From a checkpoint of a small transformer trained on Wikipedia: learned and rotary positions.
Each number is 500 + 25 x the weight over the matrix's rms, rounded and kept within 0 to 999. Layers, rows and columns count from 0. Numbers have three digits each.

# layer 7 MLP up, 512x128, rms 0.0683, rows 117-225, columns 0-127
532534500490521524479490475468497488501540461495506525506458492531511494522525542579485511519493421484488495486502499515508510483473510500477499450510463519497468510529496493517493485484515519489529489556473542480457490494490458529486502487491464538513455466501476507523510460475526490481459511517478480517493546510513485522461492521496515500504477456473495470514531519496509528461463
528496516513494490509474502520544497510502477500474498493507478510465525555506505482472505470516455478488530541466478483481522533518501542494472549470488497513512505487494515518492542537543500500446489489462528515507467500479494482473477527489496496542487474504474479434512483512498469502481546489528501484453540491463502500485518508480508468490470451460513490468525501544527505528529
500486491524491499514509514475534531475483500512545528524515509456535495495512461556527526498511529538529541472506487589529456533504477498527491498480525488506468537480564527505478473530491504500490519522523508517460524493475540483534519548528555497490510489516435503533488467503524505502500513490494496506520451513503539512521508478510494493487528458505514541475514535509535517515498
476523476464491502467486494468506525436505527470507526529514496473505527527454491497511471544473537496523472496482493513490466514454525481460512434514512505542499484488500540537461520484493514511534473485522463497494460492514506524509467471487498490501499492508506504492464485516489488511450500492483475524525441480495510459519494526520474505482485483446528535481511499503510508505518
527494488575515516520484486509507513493479523531497490470542526443549457556547545497510490520499491501502505508468498508504487487495452484489475490524486467521537466511479502499522516488480495472494529480580499468511532496480508439509493512497504515535501511480491481517506465536556465483537483511506468516469479446485459488554479456507549502501500544503528515532509533471496534484523
484494468531483487477516515526482482519445459542484475493519528480492462508493459498509470489492482510499518532479498496530484518505527503516489486483504480518472516477480512503517501484493508521445495533478492459493514507502481504507538490558519492495533464483463493497470485514553532472490441509521498455483512498533487510538529486501505474496518504500487543478515491470522495488440
508475503498527488509521544532501500468533497496491502467535489521528482535480487556493476505511496491503505505510428480537505445520476512536534493514474473489462477518488504493490486467519506517510468550464514517475512525500497478528493490493460492545469480515445493513475466527513535508462507506496467544520500479498513480469503493493483486489478496516520509486474512508529466439537
502519542445496497450452492529465469496508511510502451467483516510583503499549455512501506507524483507491524488492510467512518516457513507442477494513522459501488496510490481497521479478490497481491473500501462491539506517454528528513484467491520492507497485476508497521498477457508512477495481485468440446511522489489524481508543488523498516541490486456537530491448486460517520523494
503511480531525503524487499533510463489567481478504517481496516511469466487479478521521540529485470490474534488514471497534473511507518514502525513556481538499454521533464506491514502516487508492495496522508496523544483492496493533531484543496500523509504507462543505529511456486529496484520477474510492506448535497529548530508478507469500520455500543526522487491502531522526510471448
466494452505480502504500514518478486523514516512538475513461478436550515476526483527489512539520526488496519496504497511532458483482459513512485524503492532512472528535506496435477527483500485527489539492475469472494536471448482461460515488524520535477496494532475501485472532500485462463527542480562502469513485456560489519525490499535524521467516512507500477522511479464507467511551
515531489546473540487502516514503485484477521493495504543473487533450505480489526481526498501495490488509505522511492473507530459540488530509551499458477497485512505502505446496491512523519499506496473502471455490551510470499467543507479505451467527497494443515513471532501493481520513518520497486506511490425497531518466498505467486496461450523540517516501518499487477522549476525485
504546535515500505544530505509479486475474463529481503482451460488450488481490501525517528554530487483524506512533508496543508490544493501489483507481490503500481519493531483466528471485500461513525518512510523506486471480516471505528480495518510484477471513476480489516498458504451510480502499544489506525517472519525461501529456510466492470490548544517476509484517487515504491555534
500510467514508522441544528495514505519534489498435515532489561512521489536498517500469511480485483484482464499503475457506494469512454513475488557540490494499491479486507514474524470513518497450546519522520451506470495520490517496493503515503475511477491507502476474523495487461433517514520539505544533465459541505465464481495508515522465518494463493473497500475493505518532467482500
454503527512516509502540510530548520538503501506523446539492548497520466517493521519475510534457480495514528497489480520510500574484501540502474516507515491475517500491461446475480512483526518494489504447444468528465504528505500495521500517480481528451490494496512474506530497486446497487468520488493526472507480498478522510508518525460490504472516540508543431500468516518520494484498
478464539493555490533494514507477477471482508467475476506507528506515485505532510508490540496529449501514497512533525446519473444476480449432492485530507485500490521545521481500510499538469470481527488481527539457447504454515494493472515444530487551503482497540491501504512518487520506474517508482509478545498512479529504501533509521527474501491435548508498527481541507528507526487508
509487527491539498475458463511520478495520505529547489490548517478493494468539531466488504516480520480476503483505527537486480478514522470518565522520472474489485480482528528460483520538492460509485519457458515522500459481516502525466462502534521497513512531461484528469493473504510529488523525528507519503502560516515508470523505532519468534481488494476480527501470539500496521470446
480491520492478551517484522511519504508497489501462512470497480522462485497476502486491511509498494486501518462524512454482490489474481512516487476459470432485481463503506513448489474477470548486513523483518501458479486500520449502541526445482534509528520490478443469491500480502499517522499464516485497480494466489520488531514480476539474511472484470482495482519493496445532508542495
496494523533515462530466465490456527513509471485565507495502479511511465550523492502522513527542453488520462440477550535486512504459509465478526538489530471532479515553534463537509520528473482511505510523492530497486492493481503522514531477523503474463529443515497557469457500492482524518478504520539490489470504471488528512498495524446481535526481507489495503501476524449513504488523
493513474512497534499506547521448508463519506552464494521484520484545476502483462503507518514528508481524509479469513473474510496498507499507434488524506497517484543502501489505450441491479479511512456437500446483485494498465490469504515511519513506514521516488497543510478486526532483470504505529521465524437465519504495513504470477485519524516465515468530490481464465512497497530553
521476497480500485469500488510480471499474513527557496539483533512532495544493497507475488509482558533496503510447484517508459534495518491523493500502567475509559538533524489534503487525482483498517504489491521482497512484489499513531451521488489479509505464479514497508479483466474551557493476507475527504498525536462488530438502575501472492535470473530499453504486510476532495480595
498493464488522485499501511494479468542484488503518499456519509497510501494496512548456517491522502497506454507491485464485503522463477471492485507463506505495522505477520503502537444483478490539491555488486493529476502515519519488532474559511528547491480518534474523484520507492461532473420517525498525522434503502537512543483521464520489559485524532529518522460508534500493471485500
515506487466508512471456501501509494475494457468510532520500504514502506528534542472458521493481499494511540494482471508497545487537537505502500482485491535487504519544460519515492498470498476478478521456490473518508524498512515494464490544508485507500470527496471479460463537450529494507476472496511510501549573472529495478511491493496535484452508480512497463478526519515465508518463
462451524435464503478540487493533510508518471491526492526480457464503533510495470500478510487545507505477523474499522519495490490518515514480483485489490544472490521513516491467474511494483524466488498529433460511501487472520516491500445466494481560500481494474517535480485473461516483472483479490518478498484505544488461517493449496496470513483433495556514506513493550494476489482493
480459499512482534496457489531523524511504498524540532493482513491527490520510483443481502476509516547502498527468525457551469484505507538512556508490548521495516519538514518491458506494465492462506488434520495498541525465463520539524496482481512496535519493502521523479453509484493515532511484467475480472484501530494456517506504509490533497505541554537532495500462485492496480420501
481524484531523505519452475516484507510530494517477507540525530529497494497494535513503463489492527527538478499527466477499492481498491543516492488531491558520488503467466536536507523514493504486519480533468513564479484547528520530467476475524544471478535503448518512523523524480520512505520487474470517499477493508448496476474510481542481505465514476518510545485504515496482519508506
494443500504477506489500505501480460513461523474469515508476529494478469496477507506480545491494524504533476491525511462517487540520522513493565505508523536506504495471521516535522491533495508468478511454474509533504515465498516485498453512516547472495535530449486541510497505474499436516537502487529534462500528513481492479456479529484481485506505541495522491485499533518490559553503
510511487499474504526504505498537505481519465551477497512504477455523452512509495497451500520516527433485473504503543470487495513501437485492516509512495503533515492480513486493456543451497489508485534490480502478511505433535522519527484496495505550500500495497501528519521524523460531470469475509547469493489471472523498514473515509468532454506535495494520535500468502497520484508496
511548526490488550500460507519504480484477447544498542524519502508531487514508462459450466488480505493456534498457504496525490534494486497556480511487525526509492504516509517547486511518469529496496497481501496495532506534496470512513502468498491457524506482495444519488481502493481520467480492492465509524494485511479500510478478493477521509528518487468475489493511499479501506479474
500511471520472485496459530530498489473531508502466474527507500531519555511507454516490511490513524437487501486500513501506560494475550509490532512498494504529480483501483477522521504489464519481524515434540469485524478483482520473545493503435533449510506534473474522482471495471476478460536511539500537490476505470499552502506514495511475529503484473538524498493551500532462542476543
471453468500532519470478500469518453466512499494472465536513542456527475479455517502486480513514507492482512455524504519494519481508502481504521475517492491508524520496544484503485529525475507489496542510481523478504468515478472518486497491543559487489484484523503510527518461516483532484528497486451456505469485515502475503467536484488515459539496527499491502511476479501529483520503
478480499466473516542481521466528526501481447470510505531478457470500486489492479502515508531479469523456493492530538485530495504527479514455493476507511518518541530474466502501502542528491529513513485521523492507484495495472511498466475495520499530489471517490500544498520480506476535495496536523507459532494483508479515505465527504509557513487508489511486512491523512493521461481511
526510530539454544488527517490500425473495510492491520520446553471515504500527500533507479472588521499517512496511481494576524503500461535546505486526520478515528509506459490479513494497472547489467481469511500467463470498505519459543502506536519462497508459522501535508540510507449543482506514449478476507521534528511513494503509494518525476492507534496520451490513534500531412477505
485487487523473466499478471479519497526533496529513534530539518514501501469470462490486467473502536516518494475512515451509505470496553513518533507502472508516464484498461500488481507507518525529455530475480471496458509495535534504529475515462454535493445503512506479557522480476504489471494519471484478516505508476447497525519498540519479545509539499475481461491479476550481493498482
517510514503470520493488470455498481500487501512497486492553432487557482478469493456506478509477439469487543472528500509473508511467476492537512487505540496555462466492522466495527490540537478488463490469505493466483471499516525467472503511514476466527513524472547525500498521471480505444494496512501495550496523477519500475503540511540501517497516462546501465524505527463485500519476
458493473532510454498500540522451482475512513478485489485456527530494493482483522545508497474531545496525492492467513502533537471502494442516500501467459498520473471521508513514512479530487524493489525492508453507487497482486501475490500540507505512487528462491505499457462478527500511528530504486512480525542514487450547484468450476542525466499533522498488492510458484515500540485513
473506507468549495502507476501480524511506519491509498500514534488527527505467503481529511475470456453500523510500507506517506488453525487489500497459492483468514511526529500499509479530538468514485447528516448529457525476475451523464566488514544525473495505504480497515494487514506489487528457502499493508491538536507486525502498485501484510488516522492534490525519528492482543506507
516495466499519498508501511491473559523511464495523500517480441439479504506500486474479461457486501503481482471475485479497511491509486510514474469508514489505490518509469534466503515501466480461470480550486484508516463492458550484485487518490505482477487534511536489566484432518498477479486510531498477499486488479453515510495489471485480487502526538500498488498494530515483477510522
543548521567503502518538519495511502480482476529494538538535548510520514522521537486534535457501518496537507488536487574501480498524467496531546510535531488484486521499542476453531522501517501501462506525517522506478537525449502490511472517517510519494496521462499464510479507471480515490511525486527511538490495496497518520508474509537521518443468567565521505498506509529514497478517
532514470494532493472451492510483464469491492484502473464490519483519523519493486539539475485522465513528522509523482514498464505472488532431500497462507480496535486480513535556489511509491539482500499534537541486538523479494530483529468483462476533498507487517490493542527518542509469505518477536501477519538510516501494458488472510468479480483532473498504521456531471503531501543521
465519471466433491526499501509479491487462540492519516531509480485497506537530497495516452482473514521523487441488526534502496488463540481484490509514425485493495494492499481505504518514477510517523453458489505525503493475519491477519507485497521483562458461456465515555465539513565514467507526478507470501494482529453527484491522499505486506496504485516483508455478502528490502492529
541521474474506526523499522501468470489460515472535508521470515532508511534509489549522523504513463501559499493472479486520526517478512522508511500498477500500558492536520491476527501505463498501491509486506483473525469515517495469460458513498520490505468509478464527485510480474478493508490516478535474479501506464544447490510502478452555473508506543513477502500494519475492456507510
522496510462487522537469499513491520515492525507520507514478482512482521523529545496485480506540538493537527513511499504503480460452500460498534562475494488464455486494515502489484520501506496496486499487481504519516477516511512514455480500470480514476467465392534485462491476490490518532481506480551498486528488542513506514427521523512482459508494526455536561494514476509498510474530
495529513497443470482473511508524493549538477528538470497508467539509513517481471509504509489475479524506464498479492489527510508476516524479507555486493527445500521484485534524520524513504491476479521507495519516458480567532514498472497528514522498456471481485512469473491497500495469517494485570477545549495489465513538479512462519535479517483502509472462501495495515501494560550533
475490468506493494545499465470490476499487469465457462538527484475489521489454481489484492520519493497513511531517528455503544488458461526501521507485467462524522527476430444468504475534472498486496521464489476485529493519477466539488530508474534539516525511487536561502492533492525492494520515471504496481550468496506499489542487517473515494501518527489468515528513484488532490493515
486499467506482485505490477510526450533509479540473501510446529503487507487455496487498500510474476486463530517513503512503471476480553463502523519509518525482525487510491519464521458494484487494451529524519494539508473514501438489512538510465491505495488474454476447504461508462459485467508468509505496490475496525488501446444518521546497486483469522497525526500465466472518539543538
470496518460504506497469519525508470467489489484466471526496520499461528520509505501516482480471523498537525464502432473508475465495470501476491510511531528555520553518508487549490455473483527496481521456490521507551526503516503492493522467495500482525516510479480479479520503513493555521498487514496423518476491527470518557471516538460509542472483514502547494499480492486493495485545
460498493502486563494517538473451474501458490481501503509486487494507468476552478476491518471499470476505490530516518520524471502535528512515546532533469490486478508496491525511503484530493521476498542522486499525465507495510510515496507493530516530515475475484445472513498515440451491507533476497520522501501497506516474519513464501474511526478519483525477483489516524501473498510483
494462508519470478495513479452471504529439483512547482491515554482495486527509504483483524477466482489509502481456548535513497485494522484518502543529492515491531506505504472477488481500477489467526521515528481537537481454501500493439481539533503542544527472520506513450512533533501518512500456480511495478488507481533462498468451503504502498503526501464509522492500446568511521504529
493478518480530518510505472491457525481496468530457493514494490477503536486502478504511483507503468491524500515530485500511490483483513515527506425498518503468503455495514523499519524500500467465490479526481473457557502505514492461489482485510518480502475459469448542474504514484464497491524497473519520466459520526489505482453446504511511481501522485525477475535451525481511505530539
491515495498530513503499525538483476473496480503499496547512475477465472493467490480497462471492542508479477505516477492475554470463507436483524499537537549530489502501499524513470492500495507511477530525535522493493480486465498533555537501461477467517529497473489516526521456472497487513511514522524475499505463465525456443468524555514441495486486497494512472483482490490490532480487
537472505525495477493507484496481471529482478483467549469477443512488455530527491550524486470528448477494483530482506524529494482488507517502500536503502475533477524518496458534474453497478541496493504502507510480496533493510518477491495481476523495503484471500529513470540507440450522473486474497459506510523482523482525500467484465534516520463501483469513431487485517462477480505512
485506519491513489526539472496529465489528475521496545525478467534509495486478490497452490483556492492548522495493472519482483514517525533465467467476527511503493511510505535514492484495490534521499476483466495524476456496527487560496502507481542463505477513461505496494488466476514503485493504483509528503510504538504516513484471496524488444489492551489516473504470519514509503495481
528484487491460455516498481491464475479486512470479504480496520485514432500539506480518499485493521489462532503463490500491489482494494551516526499465504520471507489530499493507491462481506513530491493487478457477532444487532553506484530485467488494498507506524545496546505524479524525470484465497541515480532495507466515424510500478513478462509498528532477506493486494462520488484500
527534483490507502472499495508488516495490498500475490477512489545511474549492521461487470480452462476494533511489501515485511514501502483519471558484497487497499535493496506473507491522467526488489526522498476481487508467497516496523459505477501475539483439506502488541503519488519492481489509482510515506518520469492487476474492469489524548499473529535486456510502532536480469477513
500486503479481511521505504471539474571527481507469461486519475495528508516534499511513475570520502509515481468527511488502467536507503479498496509510506538498441532520523532511523550483490524494515503568510516468523513521480459445471519537533489488459498498469526493474505484458535525446497521556507479482503461464475480477505480524492481477517443497467511459518487474501536490507501
487507537503492538508462519485534509506496513513468457522508489485537505464518471496521485505517515510466521515474511489454502529526515487531526476497509532501483486475522520511514522548445493527464506498482493491510482468507514523505525478470546498488552470448530501514495512493482506470555546508487498526485494508458486509499495527502539474539493510523476528499502443495463536509531
502519543495518498539473514461509485532506484498528490499568511529575506510482495496515471488490448483523503530459493515470517460533529526555531486492492508493480510508535455520503516543538498488526488507547498462482479488540473489529532466470467503553485535439447513465498485436506510514532502505459527510472489500496510489543488512511484511480462458555486469487496483533488500540499
529513519512512519465508487516472509497527471519468472516499484453505531496503520494473484512490481517515490489489509492496477477516512485495530467473477428500517475531486478447487502522540537517507530523472465466488523520512555460516455504488516504498482501484453466524443487515521522501510521526503493480481515505497505485509513493473499513484476509518483480514456498495482470547440
482501509537515528488493522530471501472475525536490513536500503536518469526559472475531516484485463497494478502503517501521506522525498525493544429460475498519526540502533561522533497475518497468462522482489504460503489516540551493494493487488498480492474464519493519514466524486482477481490508517484458542517435503472481525455504533476481526495504525489466444473464507500457497525475
491474471545511552518485524509485508492470507531505520475525495464533427459529516499510492519470537502520453534470478508465522488495487503507492537504548475508508490462551508492461511491517483467507474522459497490500490498479506479516482500499524488529505480482565522533554510486516511493524504516503499483508500491487480490542455505534498505471513532531548491498495495505500519495532
446478496482517524469518524531488474453497533498544490496425525513488454511504508501526489490482528517501472481512492551493496493525497529523528520495504527497538503513508505530550501449537508519447541466453521509504501472517523444449520537524490512512503515493486459499438493478458475495520463452509480525490536552475539531488489538522501546502496490476477490471488491532478478466523
450471530471482500515527509543532485547526462547489466500474536493502479484508488487500485466486538497492529510493502495512466475468502540515477493505528501473470500489480535483472494481516486485533457453446538456523548471499508519522532500497503539543481509488516524517486490453481486555504474559486475526464471527436502527457535516525497526515507508496511492506485477538473472477516
513501496510487516502507501502510517526493482487473444515521499518510489542488497465473493509486469494500512466488534507501458539461477534504484523528511491501473510540507498543509494463475518465518477497503513509506473542480488531487509477530524524502490500539470525507511516502522495526498472471543509504481494524481539480492512479472466493500480508452527503526475514478499499452547
502480510499489484567481481541505512502512493477484442513499485540522493561504480542517455517472460474491514524477494526520512498526502495552460485519477518491506514525531494481470468518480498526491450507460553521491541493493465484491515477477462543521511508456499491535515506490492520519508533513521519517491479519509504516529486478478493520488468458500473480502505449506511537499503
469485463550493471511447515459442510490484509529496510482506482504471483511488492487509472484453469488512452507519512475483533511504542506514465489488510553456487539492458515479484452528487498464522523500465511467508528493459486483517496517503493480500458479509509478521503458494491526468499478524535506469485504475500511527484507500480519540519503478483539499489515459520458538522506
506473488507450494505525509507478539531489498461480496492510495501509524466532538483444469439513527530483485516520528488536510513516480454516526516469492480514512473467472523483543543554478464528488498531460539485542520491478536495495461484499505497529501492520520511476516447481502558506504521479513506519509486457493509482523506485504515495463522479515485521462507456512511530508455
503452529492505534449488492484531519522490530516512540496468486479526483502486465493500532518539529490509542493483509512485449544516499540521512518505488495515498516506462519519472527507462509467536506511478520464472567484526521465485506502524473484518505508520504450523529537456492531461466474503557461500510518514503483472524467511457429485530506493507536470485504439493485508481483
532469546487454526485533497455508493518462495486481494461468528498511504473434499498476482473544518507512540518489507476551486535529501487543506519510525476481485512539547476503502557486509500467514491531469483479507519511514518497498495499458507491504496484477450494491457507453532527523555514454496514468526508521497507472479505495486489482500505501499455545474491521496504503504516
460499499487517484457537466472497507529469490500464500489494486482481501530458518483529491506538494485502527512493517496490489516492504507483505497487456478532504538452484527505476522501540501509498485493449552492485441472475562500507507521516502464504514454516527502486501442452506515504450537476505481530455523485467514477518499468453517527498500448484519502482485491501506524485498
488478502519471530515519468512510488482515538475479486469489516474478443453519489488468500508499501528499457504485462483522472495452501516511492534516468486481504502516524501547521477464496460491498545494495459527549485512506479507460495498460502507489528494534506482468506498498511475491509495474544486500525547511528497512496483520538496519505521497512473493488492503507483533509522
478490553495538517518499517497475502516539540508493487484489516517481495501482508512463466515541523504510457530511475497531517488524453485571503496473489538514483512551505505512505476505451502520476486509509473484482497483520507503472477473458478510524482497519523545472510518506511490489492490472478540491528530502476470476536462521447522497547496513515503522525499457525450532483483
516525548493454506494498496538483488476487508471501454427533502501496478492532517515485550457485500479545449456505478502536466542463498535488472524490546463507505503526459473514463510492536532484490545501510554518492479462470506555463471501523471480495510508534524469477483471532494530515500544482514523465528477524482508475484502486461517516487482537510523510465486529477538503453514
537539515487499520502501531483452494525495522589485486507518486497595507556515528480511484551494480488513485518489504513526484533522469525460459478544523483520476473525466505497516503488496504525481490507496510532506464520490480552508517459462515529480535480498497519470535535486484476541500501451531514444465502494499501525507490480518534491509496475547475494500494486504498543554486
479486521476525498458461535511527480516519501479460547482463521518475484505543493529514477496503523483464453470448492558494538519460470542501485464497473504520489512518507486507490500556445497498517527464489479487491496486509496479473494461465495446508495529440539483527493521489465500533536500513540515533530485491468474483470506475464511495507465458491518510495518501473532495481526
481490513447529497507475500474531494567478504496514494525475491550461467471491456492500503511492519517525476494509495478526517485515459501461517524524516512471487522496501528504471530516512492491477447475483471508492529459456493527498501549490502510523521490489489476496544491508538494496506530502493512508520472485511513493527491505486478481490530482462463518499514495525498494476511
521485520452487501471485525484474509465489514503512494509457530467539482477475490511493485457472485450529461519486504464462495494512504503460498516475527477490503505518463529466477537449549505533489513454463500486529495510515503487482473462497491520490488462485490482464509454536503514513505469491486498496466468473500470515522527529503508526458489511511466483486491531495511487536475
503508511555505467461499491494523493521477537512491484539497502529517505490489509468494467447503455520522509502507504518521454529518498472475496507518503480497490534477506531478518529505456489517546514497497461523478510509507491461515499512509524493471492458504515446515502494478499493483479494461462508500473497519504505521482487503505506532510522459499500492512491459497513500499544
462567503509486489529458475514479499489521480476549508533514495525523525512453507494553475505486507476487465466486493485481477515475493486498482500463520472521507555499454541488491475474495487526489471530446494495524487452498486488497523505529490487498533499532535468507517545475466460503464502577501532436493509487519476552510510508506485509486482478484512464513527504474520530519511
483526493520510500469491506499492468512519498550481509494481493546490520496489509504464501498498506472516450495518511530530513496427499452482523494505556496530495500484529493473495524473498528507469538457529523542510496493503559501480538532519510504453555522533503487448453507502404484482523478484548514531500511514460494542530516478477489529488516501499502491504491516523525487526472
525501520508497551519529466489486472484517486483479511538448515499486522509483506499521548540500493517485462508464481498523525492543518508465494509475514482472503512525526506490444494527491500510543444477473517480514487500506497525504531516519495522510554478508461499530489498502501523448520483483516442524436531451487507528523534453445485544469476478476475460494513521553483430488430
486529486540501524498517476538526471474504496483530504511527478529509487523490511467496512521534513532530533530451505494520456502516519501549504477517499534510469520520505483552515470519489480498542484484462497471528525521499472490481503538442492473509549478518504492528548517500518510533513440518504518536537502534517492471538540469512516501511534497525504472503468513518513464500500
492492522523492512496495523479505506498491505514522545463490483456475491506555509503483479495509467513553478487537552471501508528494475493458455475503492488496482486526538543496543502515484485514482509466506532487503518526441490490487481512494500518504522443497529482466479519519503543472513491492498530530463481523498457492481491480488512490479504523519449466527496465494481493524537
521556514470478524473552521513493520532497477501462512509458500488510550507483474518498474549508470507495516489466454510511502523478523453534524551528447511506537490495520488514467506483504477447478485512461510518502493486456504506524483529513510506551495522529481509494513541506507525499503502473479509552515501432506480476514494574513502515514483531514478517466515465478495519462523
501504490525572497535502539480496506501494526517514465484438456481474540531541489456466495515497503489484490470483522474518483525482496467484524518496484469515504498513516475546517489492540487494491497528537495523476523475484502512475545474497499508523493493513471456492470502495496523490538490511450494561470511494511527510484522520484528486480483447487505533501439464561513517489477
449483529435510528507497466429532494501486492463481516453499511509534491472478500534513488526480512462516497502486520516498515501511506493520523472509518504484551514500525492470474521487518485531522519492483500520543513523549495556524521485516513528509464483497556483532478470504508501460538496520501524545464506498482495532510489505494471533503519491482555506511510508475492504502544
518469486538540561522435535513496507519480481485499515511481520523503515494511470496464519501464506503485529466502506510481516482479506514460514497498488506479503507471500490491497504479509453532456542471540514455530474473493489498464471456454518539494500476483477492499470517470509470514467519497526525532514512564436504530433492531514537495517524458498487513533562490493499532494474
450529518519515523505470473482486524478519510492512503513512497502517514518522491467499505540516522479515500532457520522465503513525537484482473544506506483518517483559498544500522513492487481538524492486467495471480507496484544497516500489494488512470487444511503461497495519560522559473515504480499500536485485516517505500489465502481496494452502529520508508501524517482479499518470
522474543534485519488481478495503508534486506495500432505512459495509493481480526493530488530458488517487525486513496498540497468495540478469527513510503487468504472515522498502521511517495489470528490499512455447477523493536520475474496470539515523491535523490519513458454465517547507492504492488495524539485526479482501516518529495498520525520514498538525520497515545549497514512501
513543516503535496532469463508492476528494530467517529470500512515516495500504518496543529500489535499521553491470558528520526455462509550482522467480491514455481475500481504509506544474478517476496505477471499502485536501501526476495460533542536526497509534471456455501521543459477489515493479507533535529498507480494516494484494521493501518505510480505512533525481515505522518506449
479488539501485526482487503481510485554497562552490468535482508511482434479513509494446496490518502501485483492488467542499545489485501509456516504488512494522456499464502534497452508448532498524483520520492494515512464521482468492525481504468485531500501488459495513478524535466527463516497451507480526522511484495495481576524539518492464498554492494534475517480540495465525500491475
523507515508468459533448479444496490520510470499492484507497484540522440528551485514490459437467459477532520480482496511491563492525534530484513503498503510485488490544522496524526495530496510469497453512517496476508506537517555477543503499521477484511534464527465464515518472438497488479507529510499502511506510504503535573447501501446513491481529490495510491551464504491519499536532
468481485486507453508499484485516522502507514518509483497447481489493468500559459496461470437515478529489543531515523489505521514472514454494520458457493498587481514486496472547535488473494515497499532541524525505483467533484499448497490525538504478519558497492489477495503494501468513468497489556486468531496476517494487503482528554514445517530480512498538555502465513493529512487536
536498478516486524510512479533489458532519500557507472496471468550515521550482526464516519492526501546494515537481471492515515496507508527487473511516506496499495547556484515505473537491546488473503499466495516516458473483557500467494494477512524475481520503540502481509460518501520479488526460525487493525507503496509529506473467462497515519498513474515522501500447503537503479535519
487490522520527457472495478459516484481516453488496478502490493479489452462516506481470492471437514511483514478506507476489477477538435486483495504474492512544490468518485537485489491485507501478504519502503502490530466538498460558497484537501448485505527519503471496513476471492537513503490509512527484511522480489500476461504465489500525469478500514492493557463464498501568512523522
470471476516512524481477544540521510543512547512517491529526500451513485537494535514503511493494548476483485477502479492510441479513497489527486512528484487482531568474511501486491459519476452519505510532493428495462548491476517469467424465502506509496487531451480517516537496484520481506519476456523511514530432482470534469491456532498500542479521505545469504500523493477518494492489
476460508522497478460505485523524470495516482500521464541481514534518440516521521525514522478521478416439477508472524476544536465499507506490512516525490474485457489482497503485518482521517516518484527505486469490483490460459527494472472514512475486524489506475505493488505493516496541504519472490528488492508502434490538486481507507473500565529472498458474485529466497509480466492503
509551487490477535541507493463420494468505460472509493492501478461500493504523509514492486484522499473491494540528525457520551457519500482513494509473491497500508469512495467481527463481462507508500525526504496469515499503524516419520529490493557507478496440474503524500490518534530504488467506511480515500471529497496497493526483494512465543471543472535511526448470495519457531547480
525489509492484479495529516487542509496488491503501474481533519502508531486518492492439506495560479531512490508506524511496454493470492486488503491495456445494512454511453450460507531497511547487478503520510452490455535490503521458545510488506509509460506479475519511462491482492496538510535483466503527503450487503480555536499476503464518487532500490511507510531515494476481536497490
523525472497487507540472454506540530486466493521528497533537520523547500509533509479482497492476514516517539531476558488493496486515507509533510468509486490508487463496490499539513516498480496488526495517469498481512496483543473481486482501520458470497501466484495500529491467513488508487485516513558479524453506568527481488495530467500466495526534519488516474469476499550470573501506
478502499479525526477487485490544506541473499498520482502526503492477516545492470523539464501512497480512468550511529512491513495498526500497504509528504493507494459545501509521489536549508507485518515513499491505490531484514490488476491479511535460490480514504523495486527524450474517460494537514471500514511460529530514559484508528506532502488509494464457494486502493496484495508494
467523525528523546478472500455489543504490494537487520494478531522507554510503492482523500458498494482514496513478467497486532446465499479480501475506511466507475518511484550483517498523503502508463477493500457448477509566451464504496471477521473486545502454494532477501482479515482501521506533505478540512445502503500553544486476489496523467491544482493489496543520512534470545515473
496516513508497531477511502448463516479530497509539518478503512503517486495500508480499494534484509478496479494548492495527466468538556490490517484497473502489507464498509507537474450524497525465465517519540520525497477509522469504519498521504506500483557493471504485530452465528517496450488537482500482495485497519472526513464524515478445548469491481515451535490514461537493483469499
534487475465522498485517464512503495501505533487521503540487506492538489478534520486496518497506513550549503500514479506516489507481511535486571508508522459520511549460461506519510539472478463497505535560431477533507461539484539473502504555551554513528508465500479489529491502469499539514520470446496484479519491512533494542481470495492477496505448507525514480534490494554538566494491
502511512523494485489500472529497493508469514503523519500481519505501512479444504535491463498555467483511516517466505493527486465522513483514553540473515509540511489518555495522507530500494473472539498478485483491503485480485470442488485488505524517518547500483495458506491470553504500498510484503475474507495525492503480524481483497507470511536527577540505495476523444517506484506553
521495513501524492543481457485527494466440487467494470427519525475467528474509510479483492526513446504488530465465486503465535487491517528492481495510509484501477482508508484507495487503476504466531520499462446499480515500471488483507470479444540457481512467499494498468506486473540472504466461492488478480502500533516482478485512475506556507546520539526478473478523476480482482467483
493488521487486495473460505498519487470467503536504477508536498479522454527474536475483477504531497471512530482532462491485484546476528537528554486525473490516498518490493523533494500485448498517555542465458483500498451489526520459514523472512513499488525480487555489500464554485472498484485524456480511475513487516488523492514501498509483483500511502506528475451522476501491518511490
541504507512464488482487481479544502480511528503498458488456481525495508511494486488507498492479475470463497489524505502520484460549502503483477512493544465505503535487470505533481497502518514489525497510461499458543458493527481513537525530490490549520478500466486487489457461528510480516519514486538505486527471559534473494519490453512513500505443498540488484531498514511546518522489
495529502455535497515485505483516482525495473511525470539488497508501557474520521452473504516526492470513517474499509526513530507508496527493467524472515515483553492517477501514500513531475516485504453489448499495531465492505479540456490478513520498471482467515522462533494523481472490465512466509518507484491495562522530519524499517501549475474498481475517501563442540516463534503504
491471540509528505505441488486523518470516520502492509492550508518531550490480545506471461506497502515530479488521533489492472469525478534563516504502515498487471538488503522508503500461504462518531499503498525497514476500484463462503490463477488517498452541502473497476529464470524539503468458486502480540500485453521519503465528467426466476475498535492519515529523532505478535515487